{
  "num_hidden_layers": 18,
  "hidden_size": 448,
  "num_attention_heads": 10,
  "num_key_value_heads": 10,
  "head_dim": 64,
  "intermediate_size": 2240,
  "vocab_size": 9027,
  "hidden_act": "tanh_gelu",
  "norm": "layernorm",
  "norm_place": "pre",
  "norm_eps": 1e-05,
  "positions": "learned",
  "qk_norm": false,
  "attn_scale": 0.125,
  "bias": "all",
  "tie_word_embeddings": true,
  "parallel_block": false,
  "extras": ["capped logits"],
  "init": "normal",
  "init_std_qkv": 0.0242,
  "init_std_o": 0.0242,
  "init_std_up": 0.0242,
  "init_std_down": 0.0242,
  "optimizer": "muon_variant",
  "learning_rate": 0.00141,
  "lr_mult_o": 1.06,
  "beta1": 0.9,
  "lr_head": 0.00987,
  "max_grad_norm": 1.0,
  "warmup_steps": 200,
  "schedule": "wsd",
  "decay_fraction": 0.69,
  "decay_shape": "linear",
  "final_lr_fraction": 0.02,
  "batch_tokens": 65536,
  "max_seq_len": 384,
  "doc_mask": true,
  "train_tokens": 702700000,
  "max_steps": 10723,
  "dataset": "wikipedia_en"
}
Each number is 128 + 32 x the weight over its row's rms, rounded and kept within 0 to 255. Layers, rows and columns count from 0. Numbers have three digits each. The size before them is the row's rms in percent of the matrix's.

# layer 2 MLP up, 2240x448, rms 0.0592, rows 1477-1598, columns 224-279
095:113107110081186105180088158112142095112161142067067113139121076121164136132085147112146100136166110192134139096169078180146115178130128078154123084107136118118120118122
101:145105144099153120098100160068182147128124142140143091092156164133167159166108088119046182139152124163154131096147167135085063121168123123152134098065116154113187132117
096:114093120172103128055121126066099133128107148113077176177051091089143163156176092065085134147116131106054098098119105196102165087115131113070111097090193085136123131152
091:099152187153129136126099089197127093165181110190159142148156104174114134107101163156125074090086134171130150143182157135133039131100122139129142114089066139114181154161
092:106128191138129123107070175098139114152135132117133123149124139120089092132113067064167086089095155126105104098114167172149157103096160152075120147139135110104140203131
101:122142140175129103099073177128082163094116182137069163133097141151124109103142132087167163181155093154104169094127111184138108189158127165159156107136111168147126178151
106:176093107114169082125152121106120130086099083116119179091154142211105101157117058138113139155144159147116121085104121108095158134081182193075158060105093094126130111168
102:080132104124137090079093112139061184131131129118143151152151141180128127144161137162139178061100102169120087128139188182146104136112063172155136101151149121106118097140
097:189145160126122128143138124107117221138090121114162154134086126108125087139173106174067125128113173112114125100126111143142124136123115141121086157063092186128170109086
095:135165161112087108116107095182100161143135137054157132136110110155123191132090172110132147139117128129170139125118163147130125105083142146141139155059145152144187108187
100:132128110147152132131156148161066132096180192111087119116098149072179124112166106082133051143150163142097147146159108147050107084125107177120060130106163097133080190150
095:091141114132153120152074140130173119104151156109135093141147193157089177097124058088154191125116158120077107141130100134099115122097113164144131092075098145143125176072
101:076071150149116132163127111138115051148091113171122134167089132120138135154165046134159125107183136153094179103133105113148105139133218116115095119173131136172147091115
099:111139117132153135103167136145102171129173154107089153131152093107152170133085121130113165179149147151085129164168085087121135108137125165086083119115136115131097093105
108:101103166096163116107171136152154096110138084137139138197130173116090172144097124206132088115101110210102097145108133120141097173091206154120099149098144102105177182134
100:143175099125154090130133170112129061156157108076107174139101133078174080132121118108140112150097189144126098072042121112107160147110146119141111170144138078129112173147
099:130139189114139098124129123132138106101108180129119131134150148137135103168128099068159118128124144112128106119135147100175123137076000115109120097106192105144085092089
103:107081128113130105098125166122155190155158204123077143119136088144084082170084148140125139171124156068103134062160133158072130138147143166108119139090065147175109124128
099:123144180114116117102118126126128127111069143154146110117121120164096110132123147190150057171160133174101082125143116107113143130084122100126142137181167127182087113118
096:115143118143105099104126167120136122128134123086120142120158099108170126128174138135131107067123119123137113152133155099105129107110164119156118136160157116134145168121
095:075180161140156124133126162203123196157144176153154106125136116137095147123057097157145113127102137151089125135117168077149094176132148136111098140100113162149147139088
099:167108184111140130148133104128115060083150136161075150152134142192157133138168059184216123144137111129065104103167142162143110145150136104120077153211072108139145204157
096:147140180129179175125108152150139122128137082133119081134105149103133113141096105095147127137159105130142159100140172114180129142099155114137116113147149178120172120083
100:126149066114123150123128082135096144187082133209101165184146153089160142148131127126172156136086130134084104127116135148107092138104113111181137073121123105093087140101
104:109171166097091166157138102145050161134105182139175156145178157083079107107123119112118198132147116099148118116093137153132166137138094163143088112138117159128117112093
102:094184133139188117170147064137147124118147184129110174105082118123071097154146132110135149154151097091100155176104094130130196150136171070098170132055127140120184140135
098:154150185146179114137109093148062192091093174124142024114140126140155158098141072152132181089162145134140133150102048071160091112113064132113113095192127138121110123081
096:093094169094182040124150098157114111078147118079124109118114185119104135145120119129101135138098156149039130132119123156134124165133153120114112161085157120148150175132
100:159099194120101158169116131117113122172099200142117135084097173102158110096126143136062151075158117160151137108203121120142138171140129100133151122150149112126087167155
099:065152094148070133095121152143077126097124056163097137100121150167147189145134114109087107100148091112129130137120096138118130132161186147146088118162141145110158129169
099:108127183124094140188134109104147084088088133100090100135120125162093072168121154150155179119130077120143185087115139134089162135141184166152137131109099093093093142128
096:128103086144109152114106111181068179165177138161160114153131170137179161059122143138154128119194106135132083123128081098131087099102122116169140127171079114135142123066
098:140120084134153106138163120124110181179156138138158131136147186145094116069135170102145168137125120103116104185127165184110170155110118102113088103046104115182090125059
097:095126139171148162179159189160083119153186117104127142077082149118113119139179177095158053173107082124088101112143141147138090067145080116125147162135160090080159136066
103:163087098129167118161114134138136152111188100117084122186130155093143138184166134127133118137054140116153104173104185134179153149131172096132120139184126073150068123117
100:145105108178113110105151146150147100113156130090118090145105177130174067145129173147124141104091085186126148168148196147124112144097084183140141090132158067107152152172
101:070098137187092163226109104099152101088152078134114120133160105151119139155165128148196148165169134148124149165135140092128110177161146115113123114085078168076168174111
099:115139173111088116148130076117094135165093133095094133112152119155096175159140118152117096168146141148184182113112126122105098089099182104118124101101120099147099109124
095:152131091116142101217109175103149125136147112071180144097146096201120091151174162120138170053159115182127137141118180058115158106151153103094215156112091119134126174096
101:146139089086155113146104121164166149062103166165120132112109142090134147142103138123155158109116094170140172064172165181176195163059145097078098123181132152174058122206
096:101210087151137087136152119166176097116150091141167143092146201101109084127116106151119123168138101151139159134105166102137077133157207079107134158110133156148126110061
097:106097112114090152141130148079096156141104132166111085114075139165085108183181120090131182108149128126182189100132078119131145163170158138108161171160120163140159172104
101:082147111148131114113122064107159127109177131082121108207075095133166115121118112172169159161180153139162115142166143171205120173115181125081183148160116136127113151160
108:141174106129089140117082163177096159107184171097111053156093137099133158188175138132064141122134182205133180169082098094087132159178126129169107161093097166161113152109
106:116147136116139121137144143126115077123122080122140176120134140136115136112074148108133176096116152086145159101125109178133173165136116151189166161118136141112108030155
105:102096087151132124157108147123127127112052126127112141160113153164161092137078164120135104154139148160121081154086063080078091116178052162183130158140132139129153168151
101:145094103070153091158154124152157118187117160132113172122135109110091147090156100112167094111131129135088091138157076157058105129109070201173114170143057172172134112139
100:106151104157144157092089085174080128167170104129145103118080173115122158123139078112164074136154126143116134090154209095085145117132125130141202127116098085154161136094
099:118080116074152156056114192141200111145190120176118096101114126144163125159102126131196110078104150122136146126142128140056149165101126116131115166176128148170143182122
096:098127128171133129126153144132117080121152066114169123177104109138122155160136061113171137095117076142134123166102122069094226102094159071137152143066104158088103128152
098:169088122176151121167078169171184155076140134180132150141144180112122077167126132148062108146159063120143095213045070155128071105134142124103129131046136165145170121155
098:181103132153123186162096156216108123143185156194109129109095105152126138136098102149088170141205125112103111126083094149078174148149157142117117158136139160152079144089
099:171130130160133130115073085120173103119167207149136119133133105097151064133158154074093112149143170132182149175107072193119116082154123105144094126185126086113098127022
098:131072110112183106067145154112170149131171107153157084129093094092082086118153101114136121095074124155144207065159180187163127101195085150128127150071126126138077105143
097:114126078132070094174110081145076122121169133153148186094089112138056137130150100161135072117100168114152123109100098135117173178101066160121160145110119124132157139172
108:129110111124137158103128065131172139098080137104142143177178120100135190142136137078085080135125139169090164131154148098078089134179117115136143104092151155143093056130
103:106173164161119108063142146113129142129224178123088078073125195157109132099178187096105116121097180103146117131133152099079083115156144084096069125115114141141151144118
101:095088080061098096182121135151111123151169087163124101139103113151180127143152101112099165174100125163101105130174115055126098107139133136146110188078128133106126193098
098:122089133054135072191096122104113096131119132184094187126104102145113121140116103097145083101109105148115168103132081132135099183122119192086121123139161131188138115137
110:088193127111112137063080185103133121117120136109101171108108140123090128099093139143150141131049120134122193086112118130144142136125142136151091049185156177091110081139
095:137138105206112168136161136168138130115143151135144131115147189132135126168152129125133112171136151145185167115098127161144135162108142097157093154138124086149144101158
098:156187084077101101067106137134103162112114162122092107133086135123050157114088136165064130149137130157071123096120148138125134113144101164138090106127073137129160074130
096:094132082148154071134137103145172170106206149180168166135037102146137111149091156103177192081112167119150138119155073152180109128112134146087151141091117144156125134099
098:111079076139118162115115124078167129117162148197108149142084163145163125139180128053121083135131092088152120120127140146140094118149127118104104085109136116189187112087
102:141204148117175127143117180076101169088124113140150091094116143127097160092129151113138135156122202172151168114135158111077152165135131144079102089106165149047106126082
099:135111095059170083101145114095142137128120196119172113109157177134109084120067165131160095110099132116118137192114190056151122137153096100122111120107117155138121185111
094:177130130078136104185123188119092122100130155095131146162158120149112108113162151099094211126123106123118154131127118126159136115134079082141138101102143144121097132142
097:083194134100126178138136088080204150164096176111087140134141101155125088097165120136104192132118091087048085075163103159184103132100117101096139098152162172077137188078
111:142080091187081104089169075128141105112134091150097174162123100146129094160078160170116118166097086147129191111082103167065095117150079119172109133187111107151106104152
103:176057059113129059087153079136090118155175232138169096150119138126186083148082137117147150075149076084120140102120181193121153092102177168110177170099121090167142134110
093:102147142116122133159089090135181115108106118070143139159166126060106104143210165084104146151124134122218153122158107072111166088153114159131111098119141047066071130137
095:062084137148139132100067094176130177131079141139095148124146172117092077125117085122170155179163135136062112095162195111122146088062110111106135137187118117169145089095
098:119158140164151161085105155153176153061167089118212150163167174120175198077129123096141102090080167115135176099108133149124162133137188087115160181130164149110118174138
100:172131167091151116125058131095098134115169102131119091138100146134123102160091136124067154103119126139046078108050099122073117113114127180092071168106113129137090159115
104:101145164151150143133088088111195146131145167137130114111161204193121122131073153123101135118121143102183084080098125142148167141162158069076093127153078115147101122139
100:115173148164141163151143149085108167189139057194156142191127089176125141144096076166133127112146169104094106131123074136109085154114129097142145108084172112151142132171
104:111136155140150101143164158153179165093174126122082135167134124127078129084153171072160094119151130172182134139038086101120111130154097090095095131131128187132163135157
098:161133124186113072178154113108147144086197073178157147104107116171118125195138066130167074151110141133134143063146111108109069111128129102095200194133159082122121105060
101:143158124172167160131145146166134113174112129082159171132131178196130102083065123087145157118100190112174140135126115127122117188128150139185074125113145119134166092087
106:145181182143127163141174143106102162179100170124135106183185118142141113130113100159078128098146110161077117142042161176115198154137111205098164167098144100103100145109
112:143104156054078155144178129183151072120113116194112184159153126115163092192158089149176144103112076183162150191177138137122139079063114148179126192151145111094186103153
110:102136056127113145148088081147167137124154085142140143083098143149163120132138128127114133109112122098130144192146181104076113187093114078121181091186161122169115116152
090:142091111184113128124113153108118158171093105127112116156104148178139081103063125092148174062139113104151114071129101150088121136110117083116162115034049131135156111079
094:106139067105175133102138095109166184090125133159093149131176149168176155123066141117200153131117091128160109125120137140158133119094163149087170099116093156172186162138
098:131092190127084131134143136105096160127103123196130126159173083110149142096119120059180118184138096156119122114075101122093090118144131131114179098159134193108101145123
096:151158147116124096103147154120113153134119119056123153169079191131120140194138126157103136130136177182142145090187127086143121072103122125086157080114098141150160154162
108:115161146147094132115148094123115212158128130136122140110113113133107122073117172146079159056133058106104092142077136165168115158137088090220138156149110129139100157137
106:155160135171071112120134084133091092102167131152170136200123103149124156115110127097107115135130137092132131097139110159149127128059109040101124071150190134082136109122
108:105146124158147088123127099110123115115185138164183171159109130128109132163171146131169162136105124159093085086145148123098077200117146151129113178183176174125116120157
100:137108080149090086136150098127094119084143137170132143124128181130106181140084127078147152178118120146178094147137144144116125106084100105081120092146168127141126146094
102:137154131125166143114095121123142099111090115103105075179033132138122148102041083145104122150121206179192131170142109119132040130141112168097109108107158075101125113084
102:168114124110117115069166161127156133119195170132091135131142127160227142092108215131177132176184092131137138182095133116081165147106110080102071199134136077124148194123
102:136125191170104107135109180087114099098073157100174108116185122094183127139101177164063137131118087106104150169116094187183097160154137104133114125120164144108116108171
093:122136109169146083113115149220108140071125174129119177108149132112133087151143141119109163178055103143087099120153194098150122127158106158056131098167139146108167144144
092:145100103074118138107151105140078102123106133181147125130130103071145172093110092144121082153137124071135143125141106148082117144146096073137120142165149151122090149139
099:120166192105133118095145147135109092115167148104068132083184143149112082152136101150082146129128120135114142188081097120132146084111186130179174095192137119164089111141
101:149117124161184176121165129167198121096161170115133152205111118129120101066200050112126149141086133084134154157100110167094125147129091109159093119097139105143123112063
083:155111106107177126090118145089086062136098122151118061128143117132148101111134088127141120191151150149147163157115152154174115148103182175141134085105107109203110101159
104:129143137124074191159113129113109088129042189156134102115117168138057142133065110161150122119118173098132161160120142140071135102135199174083134119143121142107192098142
100:097089064136092062131109146060163112157046121180091117126147092095102100042089145087101151134135130136107158107163163088094133100178127103117082127165119060133101099153
097:188107121129126128123125134121138172116132082123133151193128138126112137188150177166121109179158139162161135167128167142190104116140116057153077133152127188106092151112
097:064092128124161103125149127149147102081139097149114157150157075109135119161158170108150113082103156099155142073081168113141112145083135137120063176172108116207132171163
101:141156128174127116158155165131096061164121140183097131103110103129109137179131139131137085115141138078145160140139147119095097131087151217095160131128074109081080093141
108:121099146145180131119080109130127078077101172151129098151087150142088177152131138143173119183140147144104133174180098160117165157179165136126133161131098151136084072085
094:092137138125136172132144181087089147119171178146096107087129122110161096079162110098067105137158164145172151116112197148124138133209093129107114134106126066092140165125
100:173094068118076133190193111144130169099100093114116136139128078116151134139104189127157138148188121143130115146145143117164167145137161107235121088143101151170121109140
090:139114162073174162118144128133081095128189102090115093121077101142092128152135119113115054116065123126142095091142195084069125096130147135155161120121133150134099149124
102:153178084114164139108200181086112104131139162150107153085073172111104120176107097052136129167128145148098137110118101141166156133029085126121112131110122148054153167117
097:115116092125099174088136163122060145040129113163112189123162134095115084137163123108128177144087099114065174097117166146160144129141092104135048141141126143095174104122
096:157171132106101126124113145107126156097064132156145111086163099152127104152076156152203083156111125073065130135106189128100141127151170120095122102144192111099155158145
099:090137106114155102180146181158129148084185146157132120172129123133127119090091177133112144102121171128094127136164144088120075140146134136095098125128093091148127116127
100:164198165120111120190111132089115129072150077127167155126163085139097120109174122118159146146119117100141135080141130125176121051128133151096155088103148127127122184109
097:105131111129074077147113124177125119153117130145147154142144086129142146109103064088069099140190174143140155124115145198192089162161144148132126095141104109137072167136
107:071130156101089191106124110153148162149131119208063115157110084129125164121073154110107101077085112123156153122152096127090146205111138152124124137121097144166086134139
096:093102154146115116066135183165140107097145167115143155167116144132150095083158166108113101095118144100100136141162125144056168115107097164113085125138070135135138172147
098:129108089139166087084135134138171143154113178145171042148104123110126153092114127115102086142151210191175126089082134087113156109141124141124126090083172145185124081082
089:127177124127144186191133171064122101151099123104151104154169085103082100110165161141193114098085097135064119181126155117121116099118152129167110129167134133127139104062
099:138156097164087107088141093104156107135102128121119109168107141105185176104145139128127099107107111131172114117079151117090183140133098074171091094155102143104167057118
101:130101117115107091163083123144131085124144144194056183154173113159138169116142105122120092150116109135117143094123119135137118153134157122085155104163155132076190184078
108:104074130144101134165100101125099097084111164104108138131129096145116166189120126072085137110168129147156123090135148090161109147198089106169116140096209113096065143104
095:102109142090127109119148126142129120163120082131127076157157132119092133163123091101157144137177129154134078086167131165095170143146150120059128126099126118126093145054
101:087150180138125103147129097112150157110139112146132158138153130125162122089181157137138094134133110152086140104131115177145125104109109159091137168130071118138149144097
# layer 2 MLP down (transposed), 2240x448, rms 0.0547, rows 1477-1598, columns 224-279
095:100149138147136123132090086158091143165103085161127169169190196160134150122171153119136163128142117123125122116121139128135075121163177115107152130154146103162152115145
100:164143100124156202105029115175182106129127128114206119088148168088177097180112169152184139149144114105149124098112185168129112151147089178168102148184148139105093119115
103:113098136192169078116111158114109104090140165139163150139116102122057103155134084155140138218133099068113149203102107066159110193154169153146162116153122149122087074216
107:117065165096129193131103089134115106135142122118154194118122111119096080093173085091116182098162181115154150118128168173085134107165156156188174119113167094174117189134
098:128149124134146119122130122148138163104119134121100104116141171080144190162144078138088041129117176159155166139170063106059094102146102120154140131119172220235160136123
098:110163110135137134121151099144140126140125102111127087097162117150074145069115176148077063110102106158175141170163108154159110158131131162083141235201124098056173121089
108:098119158145141124151146148119130138156153111155069090103183095130146099119175131125105145155123158138126149116072165104107031125123128077109076161133114116108086099107
104:090137071109234179128136115183197114117100160125162186115160113167154083075157117134106140106130128179187183137113097066101105166152124120163118139114132153120131099158
098:066148171100160162137087156133116072141141143128108154049100128119138046090111099198143166128113204094143138148133119152125086091112122127109180179169170115128158196106
099:128084172117194196131084127150088148170187141050068146155142093151088160179114110137142121095111131150102074111155061134131135077090136134107161123129117154097114139099
105:145170076097184167176102129094102090132119149110165185138125126150203110074160118176022161178139112165059047083177138087095120133116166198166155141160149105158139102109
096:186132107118144075209126088156121118111119075110169127205150105128152112136134129133134137143172149118121094159108151153142123137143144158149188124183119150118098125095
101:092108129071165125152161233144143083167073140093144139108101070138102142094120102171171163132215112136098120143186145109118129120056164116086105133132125186165100138133
093:110126124138092115116173096142134095166133088156151130117124172110130155161148112141209167167148117149152173147132134136105131128128150108127167109064150080074132072141
105:117190159152108154176118065115162147110125143132133132136088168116185172129124162067136098094099139100190077136101127113162101121145129154130095140149153151053174103146
095:125114071091144133107056124091139126132069108173155159125150144159117151153088119133069140105131111087092129099174111167126127200144089134121125118118190124094097173068
097:155104098061196186121086136123098160173115113104172185109121113148195141067151084138141125147186133123109150160136095153152107158170137196134134130111065174093127169096
093:162178199145149120078134143152162145137098109172146096141145099103126113129094134102130124148095079091108106126141151142165124074159149118172147151120125147094135092131
098:129108118113171134144127096124130172166085107110148085168134138139148185055126105096088142114107133166124135200067140153117112155073150122148172172130095166164063148096
097:145079166132085128157180136194107145128099089170114079096068161062113099135136186125116113117095112142122136115122120140167139141155178196163108123089138120089059115140
095:155148138126081165097117175132087122071092103107172136154099123088139133125116124158108170143130087164130157130142116135158080117131141126139090124134116161135127137075
099:118074163128103127082154154134122117159131137103106089140137113147132188132122163101116124098161168149131074126144130094155144135108151095097111162107200095078134156115
093:180081124110130134122109081098127125187153055148134115150132102100150082159173142132168134155083091094087125146144110154104078130121080134148134109099182109136108078092
101:129171114123140065130111148106171096107131150113197158123078095061137115112190191189099123181103127133091082175177115117092103082135171118162128087135053153065153176065
102:105126179145134075227079142117108123149170122140128100116102130141122172144107142087102086176137154160138047125203078083124081112098150126093175147136138121144178145173
099:195155076092123093140136118097123101116095074106175108106183152125135113071088177121183130128113145118146142124105081159144073094130137171133097143119100128130140136096
099:093110114115118157152135155088152108164165164159104095135155175146111129140118119090114162139173144149130127105147194140167117124158120060129131158091102116101158098136
100:171121151094133166175081194140126099139106106150129156171164171160158164166177141110095155108138129150127100165167153117128127148130137150094181102114072166092112095064
097:099100172122166123135157156105135138129115161124086083122124070152165140084166075155068163107159149134131145036078140133190139121179120164124125182135105148136110104120
094:134118114090086080107179166108169123136152135126185141107150120156161145151114132138100164051158159106093173108071085106159122062164173147134110167139155084149163129187
100:165168126149121087096123086144090147159162065129152102120194080171097128149067085144178145147096126174135103161111158124185179064140149142161127129158112141126136148153
094:123095105117111158085108147110137090181147141129138107102138105099124150082084112141164132107148094119168146113092039152164164161127156131110169096124087104133061146096
111:102129147145154175133133121127121110117146050145110128190111101126124108127128170093124074111134164134127207170163128094175119148201110151155170134179164145129105170217
098:069161083107116148147095105176078114129069150135091117131116120072125148134128142123145161094216061101148167146136108102093145097123108171124103108135111186146118099186
103:119156094132126069159169091159143182168129127146157148143155135212123111147120159150108137107169089103166129195127108107171130118170080161123133126139093130126154108222
102:140092155131153128097106206132172134171094127114097120117197107137168136146146139150120093165148120097085080123155147185096123140134119131156143138088157127145199089078
101:088097136147106105135123164114161118111154107144136121132103165038190144097146114098101122137144132109166101127109105126150120074156143127115124202146104074162099088076
097:154105112115073132134166187084100146099107137141066069101130167055045173143084078077111100105120185161106111098143018125142097219145135160115107136143122148141085106117
089:174166094120088145145149111126111142117121136112170134149152114162157158123131150148136093141134173126096049092151174177145031066059111120112131121126117088108164091208
095:116144140150089169099129100106125191133157057146100111175127142173122058143138093103141170161139100124139110164143125097070125151138144175163185127156133107093128154100
096:152132088145152135120161077186101105159116116115119107128096163164137140128166115149100099121109172148156103168104122087096124187157173147101076171155123093094095085131
094:090125158142139169114169090135177164174163127053143124111214077108120181108051132122121138162070117122091132113144220163125132089102135097135087154142127144119058069159
109:092141122100129161082148116090142157039156098126085168164127141104109103183098158125142085087136091137133128202117131141100156111119154113098136166129095171139101076100
101:120169106098145170164140088155057143138142195122128184150221148126132123158104154143163099047160199129129134101081104164172147145118112101180119115156097106143113115104
103:110161141201122116146113104076092093158108163090131115161158143116121122145169106122118151190098142132149126114143091134094119126113131121069167166150106224112161125136
106:144138065126126051150156091162091148115207178170113122150120090170099111120141172176164136102175148132085115153087179111117127164137098154108156110089142132123106109125
100:099121124126125122101126125121114150103109128100176161129134122084153207129125144095145151196153162091078075119102089117192126105065144093125043154074153148099147160192
099:203133117154172126105145114162117108155063127170115110136150099194129140087106068131129136087113128175073149112133083114098130139152094105174140110082169146116128144121
094:122197184126124104168130064146089100106107209113131143183129155097108195117150159117066083173165119127120116166137108099179129100112118131113102168106118106097109075125
095:102123128144121129139105135147129166086175129161118100120194134178103112088121065051153130193141094093083128144140144166127122091143172035147112092162174165162132124124
099:104141132104117104057092101194155087096206177151137118081100131108140082121048118096151094118160158205205065156106162144102118074123094160135123185152100144080185069168
097:109089121117155128118133119095114156201101134087186132158129159096100133119135138180151148166179166115132169139079183136087173106171097146096131107159094112129113148099
094:104109168136087105090096107061058169094126103163085165140177130138128109114125103143113230096092142076087120094133138126132172166112131133224086095192112125131105118106
096:112154166123093139136132076094113185090140127161122175112169105168133135142210112120116122208179070142050103107129118087024096134097134115092092135148084131123085127068
102:167084150086136113137152150151113094111140083172149141088143136093131065061129061170078130134130107154141067115115131101103122119086153142068110160147098101151150096119
104:093132105100108121158102130161074150117152127154161154132118165122129113116145143141087118140137102096181079161149107150179139156148078139106160098179130142087138137082
096:094088174156103121117160093120122083129104042078104175164161135146066106136085127139142147135106126079106131158121100157063166151129177126163085085106111159104184134173
100:184125108202130107165120102087116091087085132139223118230062028130124147151115152141146150073102125132145123169090184154149115104126148139183098081122195140126156134127
095:160123100159104076151115112105126174136143180168140104113071076205118089027049181122154068076146149139166167060064179113162203154188137095097107137105131114126093118134
102:129127140191086085149167099190157157124118096132134107135119100134164143135114105115093166145117115121106112126108096136133177119106189097175128147088158087156153128144
096:048085146038112105120108127116094141094085149126133084164110099113185099048136094058093124148191196074077178120138102125127149126144120188146098192056141114146138206145
097:166153079129069165139132163114160110170203143081169133097086158092109102123206172160103113138157209127095135115140139156159166131155093092154151076182061074153157083114
098:147103158131132116137125179110126136107119133092100090112171144148130134071099124127109063107169145053087141112136146130180140116181138107197118191148105096114105105180
102:138139107175134113117045119115108121105110180084085130112096138152121128096177147143137124139079099081108116161144125142099120120126096075081095133111119091133094182087
096:144148195136163167145214108120149131176175086178084130119139127170070078071077141175123173108153110109147126144117128182114116150105096159084130162147097070089142075110
099:062104106179083100157118132199149097126072138128073074151118103099122193116172140108143070119114072143165107140115083144114090093166179141064131111088210132126133146086
094:117108115135159152115154150166136124125128166149048133117108181105094106089089115140111128121136152062116068144099103163159175137127152120120133201147090109095147117141
105:175156177088149056173088116179190098115174163121065146172139146132094105115133157115122182111154155149150112152091127118121136076089138122137118172138144144176064107102
104:152103098092138098088132150128091126124164139158158118112139167176158104063114178202146162155100165098126170126125166072162097047125112155107115125124073134105108170148
099:110104115135114166148107083114120155211096100137096159125144147154113118092165172092155084183079119136128129142145155161162132192126094146115180088128128112126075229128
091:154092142133117159058168137125136092142179068175102137125139166093130157118061134210139131075126090135088170083159129158124144121147135111147129149135074138172106127079
103:086063143137149083120135175119127103069088141123110154134050165158098157129109116145161142163217064128122079144197152060182071177121085109078154075162156140139118108092
096:123101104087110128144027144133079140146180089149095191111160102187140121088079101102141103109071146120143078171156075133164127128130147124144143083125107121103147108187
094:136131134068093137157132136093105163143105127173116137094167122130108144150105088149156077156105150066138076167182137124149125127163098150124063120163140142152192107172
103:124202158138152074116136073076207175178119149129160165100166119166108127167095128133122197129179154116116122158068105171145064095184150091104172072128112094119119181134
107:097147102160104153151089159143150067172071050179128140116073166088147146198104115121178105104085148142113130162093075032108091101211110174124081134112080131169169140129
099:173125149067139087104083127139125102097144080142196117140165074083075174113159165143116129069173106067148108165116139143078165110128101128159131121125139108150114137148
096:110147124185133077105151137132117139102083167096095130074135101123117162156196173120096172155145145135119166187119152141146117064113172131106130083176161158098099148088
109:114154159179107103105155131174124144135107149083192136135157144084126132092127087085054152112088149116137167159139102106165116152151164078154111122149126144161134124119
114:148110149074097150054111141141142131119131145129120116097124118116156158158089115093121105118139135108095145170096148072156107120157118121069120102125082125139147154127
116:104177205115098122153153123142072059096125105170038145094121140131146121095140106076169144093133119152100200135112138122135091065086133190104215143078124131143130119105
108:083140010141127216121129118156127100080133090124129170088138147145180192130122124091135121090088197144172089103163128088157107140158143170117108107148094096164133161140
123:134165120114215106109131126145125146128114109096181128152136086083148154113202154151138101117194166159108147176130177049163109103138162154150085113150167070111122164128
090:176138119148128156139189150161116160157159141131189146171110146123091119136121109084147146081127121133110138187156114144119084174149145221122090069103157123102173129126
099:118177142070145145118133104141147122159153186079134016117156092107105110125133207156102086137200159118065126105155135134125116117125119146100119182113060138137077135084
102:113141129171148117171079096141140134131127027131116140140091067129095095120158108096177133107112123173125096183168127071100115093070144084166084070097211116136119175139
107:202106150090147119101091189151127059094111164132111127140145137178136127151114109139112105175096143063098074197101112087123149062132168073114102074150170155118122138141
106:153173076131156122058109119116113126131128150117093127165160096157099138134120097084135102148132130133068195137078128145119121069119143088115158139103128138152125110117
101:191120151094183142106163147093120098128163104147140149103122144106106123136113140100194140120117106211132073129081140146128133150097123159110066127186093095119129122075
098:136144123117094107130084101153122115141113094133151097091086145117107141161076110117144109134118111095125106127102159123149119105126130126169158138166147127123131086142
099:113199110116156120126039127132158185153160142185138181103151093086130084125125149095106157130108137081112142168094114122146115142221171145094125112129120099122086186179
120:179194101140114147129137173110074110103101151118103116110075131134114167062121112075114147103167111141070144162110127076121116131128087170133062153137140148125099070135
097:163173209138085124080146148171163098172115083143187142136114142097131110157097150164143144144140164144211113172080092119087112123132148097128122138142178143077139095187
096:110150134179118137145142123206117087114125176149114110119139104101100176156104157125135198155073115138083147131085105107123129160139084073136143098111088137155143165157
098:107134119156115082084095103084123137144190159139134097122156101136103155131123166174095142083117106140096111226131212139119189111129107067098097150086082189112134119096
101:101127141122113109129128092068125150139087165104173119141123107106090143145153160114133059113144112117065107119140180103157122175173124146095144118091156109192123158112
094:082144143136127145089128204110088115135143080111109081105122168170138093146144184064141104163142107139169047115145159134159178109079118135147166078174165105095106159113
090:111101117116121106111121069104176129168161100137119103167150153126156130145128206160114121126155142133154163153155091133148129122116132175132148109123138126139116178144
101:126167148126140105161161128147109131118112131134183157111178096106157098088108132156082120143121112141106121116060122185119165117130117074101195103085173129098100116106
102:154153126167157141104154116117114164130164174123181105144122138047108134157135159111201171121163190068165129141130182107160169129133101156151110177067147163120147186187
099:073102117129137121126087107106109100128090122055159088091149108079113134094129154138155156114075107065110084159147180108116133132162129090111128084129167057162108162172
092:135162189133106114107078141090142124215123037172087114092154150152094105137077143071208155108123129092124064112115161030120117174178152063153117158088122111123119175127
098:118148158165154141156120151092089090131135126136117104082116159109123127183188119151113140117137147156129092089128179090112195122133072152128108127113127177066051182149
106:120110134105107049164147080094121138129120147172099174184113149130142150114115130173105078094128146159116160134182111193116124144129135179168115127173187090086130133169
095:078118110155193135079119102119066124135132155161122157113143128162164152083158075081159124116149141055089120148141110123168135152137164135130142128129151162200180093123
103:103119090140156173165201146165127129160123081145126192178144125103146150068120082136108168144123079114115094118119119116073139080151135175096091134092128180120199134102
089:103121113143144162130120163158122215112139128090146158104138132129124170162104107133167154102172143118173144152093077140164081137113115146121161152154160082073147077131
103:122087093114131095119098113112105132063102108132067106091163155181158122129149116041059107136160154141118162131130148158191107112123152038102140178061143150124111086144
096:111136087107094089170121159120124130099057059060141122111100128178114079119063109134135139115125122151128128109127119096124112135077142092160101128130138152104082123158
101:076144116126183126128108111112144113119173121136158127166136137154157099115119127099193121137189068125117189129116098160158096142037130164058113123173087149124132153122
096:087089095121130095131194140139126145100162083090121127147124144174112180192092121123162138102099119183107084102146178150103146161109154092157128112138132124150092114119
091:116070131061203149121089176154175134119098127152136154157148142139113155129117129134121157163162160078121112162120088144092164179134098066141183190138131130170135057155
095:107080107101141178087085149137142135140052145137109141127120099148137164115146108076145082185143200177124052102160089159090068136094171163157139088129055156122104159168
100:147177099138150121165161127074113100091161060123144179160157122069066137146115096153161126122112053091149152122175111123134107103149148174141063163148166143091106137129
097:131109159147168111129152178139142163105138099155139108133071113122109142140152046122180163182083140122072103147140155173086125176097151176149149128158090107114032135118
098:157114131161153140182140158120135144129108118131086103109109082123137132077153091126136103077086159105107181102132119150189121117147168140125114087075113175090133100169
091:145096099070089155058135117134167088095167097138103089090112070102144090153050100097132150115161111119156174090132095159136165104148117106157128073093134081126110132143
099:147147143152170089161093102144141119139095065111150138098149143121139172129106110119111117130149158075145108111077123132178161144121164118162091101086174096084164133142
108:141171115133151132152087128130138134098111164169121171182112114212153158158171164109125051112110139136138127119099132167125143111149177092160140129152161061145137196128
108:148127158074149186094132110156066184112127095117173179081120121159183074078169151104135159061127139106165115087179100101184089170153124140119136191131226110083091152133
091:192113056081105127147105113114114106161079151151111134112149159186135095139083114135115096115124182118139211161169148091137111098206121160170130160141104099167137067070
103:106102131124124131176114130113177140093133149068120121159095122120145142160036108144111195177136133103119121121126132153140155096124124124108091147107169133127192091102